Each number is 128 + 24 x the weight over the matrix's rms, rounded and kept within 0 to 255. Layers, rows and columns count from 0. Numbers have three digits each.

# down: layer 6 MLP down (transposed), 128x64, rms 0.121, rows 111-127, columns 0-63
# gate: layer 6 MLP gate, 128x64, rms 0.158, rows 112-127, columns 0-63
# up: layer 6 MLP up, 128x64, rms 0.145, rows 112-127, columns 0-63
down111:158099106172177106144175148114107115108152100098080133117131162113145165114156118133135147132133144106163137149119146166127169160145110106112145147138140126154174110148126119078106094167111142
gate112:120151108157079117119163149127155147163128087185162110138155170148100154157177110085090114159069104116080117096124113121135130090109163142136166132143116130142155104134113097153070146127147171
up112:089142133150109071091113096103052114128164154122132096155141062117151135127117132133100146145141086090083133071128075130122150065097191100143138113118163138146124119102117112116122157166154105
down112:161166151111122182170158174139136154119098086156120163114144138138099135155109142146143105164141177126138108154111187151118064163135071176134130161149109109112164129167122116173127116135106158
gate113:130121122115168113102117123134089135142153136120100115095148095144122116119101099145114146135126108125134139136129115115112103152133147129125106139166137121114157145163159154128130108199115162
up113:117151099154123120117127110137137126125164139125110105141125133130109126160139099124157169176140116184128168112159100128145105175147133126164130118158120101135165151131144108156080110148103130
down113:102109121152134152139134104136142149122159142082128126146141147098171143164139132127160127139164116139110142140150122159131105118156134147125151117157098104144127124120182120144100134125070115
gate114:142106116110158137093150120136099147117153126127116116153118091137135115136133121141151156085136123104154099138121149160093151147122140122113120106137189169159109134118124136120141129135132143
up114:116129114153126145137119119101128134148146149122112114110145128178102098139101125143122128142115154147183123137169145147155150142151121119085169103177122104128146125149145139103121113149110134
down114:153146156161133173097099125112140126120142112144106134135140152154094125124128123115119088112101126183133118134154116115162156142146123116107206126147126117119116139149118141064148107176128142
gate115:117146131095130120144131132138150110125117131073140124119137133104111121176120122099147110087138082086133113105152132134121116112102102130108123100156157146119119158101127164135134142155149164
up115:132120110083135134170124147112159138112132118094104151093159146126116145150150139113147104095122098095135072102180136147137129122098090109110130098115143145114131143100097142130122125115138110
down115:116150115148119138140114155126150121123132126076128136128168125113135110191111101170137125102134115107134115083180142143162098135110112117101186080123124121115112157107114117143114107109139138
gate116:137111128138135145116123099117129164117127151110117153111120100139141156109142133122085077121138138115117155105135130122130118107108148123123067119168113068154134129104132119140122168139146168
up116:126130110078144139129080105078102117097114131120130153150133136122151130095111088146140133118147101182169139129184167177137143140139183121108137086124136087147113132138084161148139119145100126
down116:136072136108147143127099113142129130157113152150141136123129086150147114145137109135093097104152166122107168142156171134138150098126145129075031127124098067105153140138158117135114147091138174
gate117:088132142122116150124159151095112126122110095110135102149146183084096164133160141138143059118104135121159155087175114119126158108125128106112089116148102104182101116116119170113133114133124121
up117:073129142107112176112136155127123140127093138110111085162156151084102148143119127156160092121147140137175126075150126138100132113118143124106138117148107089135096109130123145138136103151127142
down117:082159134144154121129139112096106119144095137117135082103136118139138120142136130134153121122116133102111134084223131159109161105144119140148187134129134106150144122142133150190126087108103133
gate118:104132089145109130100137145145135151131102143140134117126121118130152146121140151099115115150116124120112149133128081115139118130124132129105119107140113140123127114130136136133143143124146128
up118:120133129117113141156126152130144123117107127135132116142118122088129139157149127082148124107136117126117143127143132157134123134144145142117114139114134111131107137166127138144128135110129142
down118:122125126106141124118121126109110121110126145116096138114136133148132109122106122144098112126135158125139147150096129125118128139122119126164177109130117102128142117126138141127132116144103127
gate119:139143120152128119105104165112128102146089130165130136137134140131106150148132126133119125139142142150106156088182148144138110151123135131138137136075127124121137128086111147136129141112142118
up119:150162159125101132147148136170157145164133142123136123147133119133126127113094158138123149166138144111099140115156123116122169103105135133114122168111156129120120103142091146117129138146081123
down119:147103119119173130136119139108125138110148080140110135097130134127131112126154120125153131116102105097170120122101117117142124119173111162146131120129101139130149159135165112167103117121134126
gate120:179126137141194139132114124120129158081132117095131129121124093139150132107106130097101096118180141118156126107123152120116120125172172115151111095149138142137117148128128078104186120121149126
up120:108100185062132164168123143140136149166148129127152129151134196142106142160097103148130138145115152119144160128111134137141132139122092171182153128102118151130147153104141158125130153115127123
down120:077120155068122175123115136133118127178120154139146100160143163148112149156097126161176147148120144124171133134133161120126126122119091145172173170139113135131134140128143160119132171105117128
gate121:154137068155130104136152143134155139118118108162125153175174133159060186127141147139124123156041132133124188156113151168157144099137120097127123165112092174137141129156141152115090171118172112
up121:106109168110152118146117124083107110107185108110128123059095135103157074129117105110111107098190091193140110090144076101118152183132137151146096098164131094129127155096103119109155126177120156
down121:139102093129136108126137146147142149120130124150115137125147100128079170150124146113122136125082123158143151138096160180190120112138114111148064158100070187142125136148141157063082171151138125
gate122:145146098160161105113111115134110158118155154169134153081118129140137123118131158106100176138119112126115149108124099099116153109116126127138147139108152160143155134148164124088101107148107179
up122:154130128133157140104122114123129171089167156109141136113119115141132130108126141105118179121135139120116181104100130135152115107069120126111140128085129130116120118168151110103136085119132160
down122:100115118089130089150146114122125134132093158110152126107145111103117151133123134110143103099129134154170120106146113085130139156147165115124145126150111156124128124119169120192148101136110125
gate123:100075145093125098135129141126118140157116137147113115120122119150110127169162135116107139135083095105101107140133103098131141122178120145149129071132122144150152153129127139127124151100129115
up123:118148108108112134171110110104148098164115116141119113111108130150138119113128117098149145135100128140063086089128150131123118177115139129118132154092104151121138134114124120175090132126109137
down123:124164133140130147095151122142121132091094147151134103095128141123138081119111135130122124133166178128163161123113101109160184082095095125117124139143133095118130109137129126083143105153129125
gate124:136131117133115135131107119150119147108147131185115120144104131155146131113129120120132157078104136138126170129144146119158125138109155114091127143092153133119138152130104130133101120120125174
up124:157137126084153154138150112150135133113149123123133115108112101155108117135111115117140110095126115122138114143112141145160120119137167132173112096126131093116121131161140110130122133158115167
down124:148133120137103122126139117103144118148141164146108138170108122128159112124137150126118124095110131153120158086161125120144107153115105106109158126122126107133127096099120163117131107130131104
gate125:117117112107149127135127120118127116123146151099165104135123151108151112127143136138136111137127111103122119116095145143093118085132130131118114113155138131119121115145103158102162151121129141
up125:130086147097140157158135141103092139106136122155120109097108139160126133149163137136102121138107113138124148139129119130131128162114147103118144129132130142140120141139146153150169115125168145
down125:121116152139129146143102155118097149098117087133102143101130124148122127172128126140128110093114126132096140145153110112122130128110102153109146171122125124133149164107157141180134144131150116
gate126:150176138112110145102092119101119137123136094127137125134133132184115119124117095164114127114111123163136118158129128091130158211081133171102121158147132119127149147151120100141103123134118129
up126:164076118169142108119160134174145112113112104125142138110113146105138119137154132119108113129125127119106136122139121155161111094159102086136128145132101167103148135095143149123125147106148127
down126:120116141146113164176173140126124114154164139165143141138150111136133123094089123113123127143117146138148154140102152120111139093114089146143154132112119109125125101166131107122146123161142132
gate127:078145125126161149097145145125097154122126134103094145092111130133113136101139182136111109173133134112112071145117087130157140115106125139144095162151082147083128171117106120124150134115115103
up127:152127115111158152127156142100152129147144150112128169101108055161139137118113079133152129082159119111118119117109168129153138170190179108149121118133149154119142147171135158141167089165155106
down127:091146120102180157086158143107118127160096122135094127134101084158126143125153176157149094153130123102098095146115088114161135136114118124155060147135097169089155153149130102152129081121133148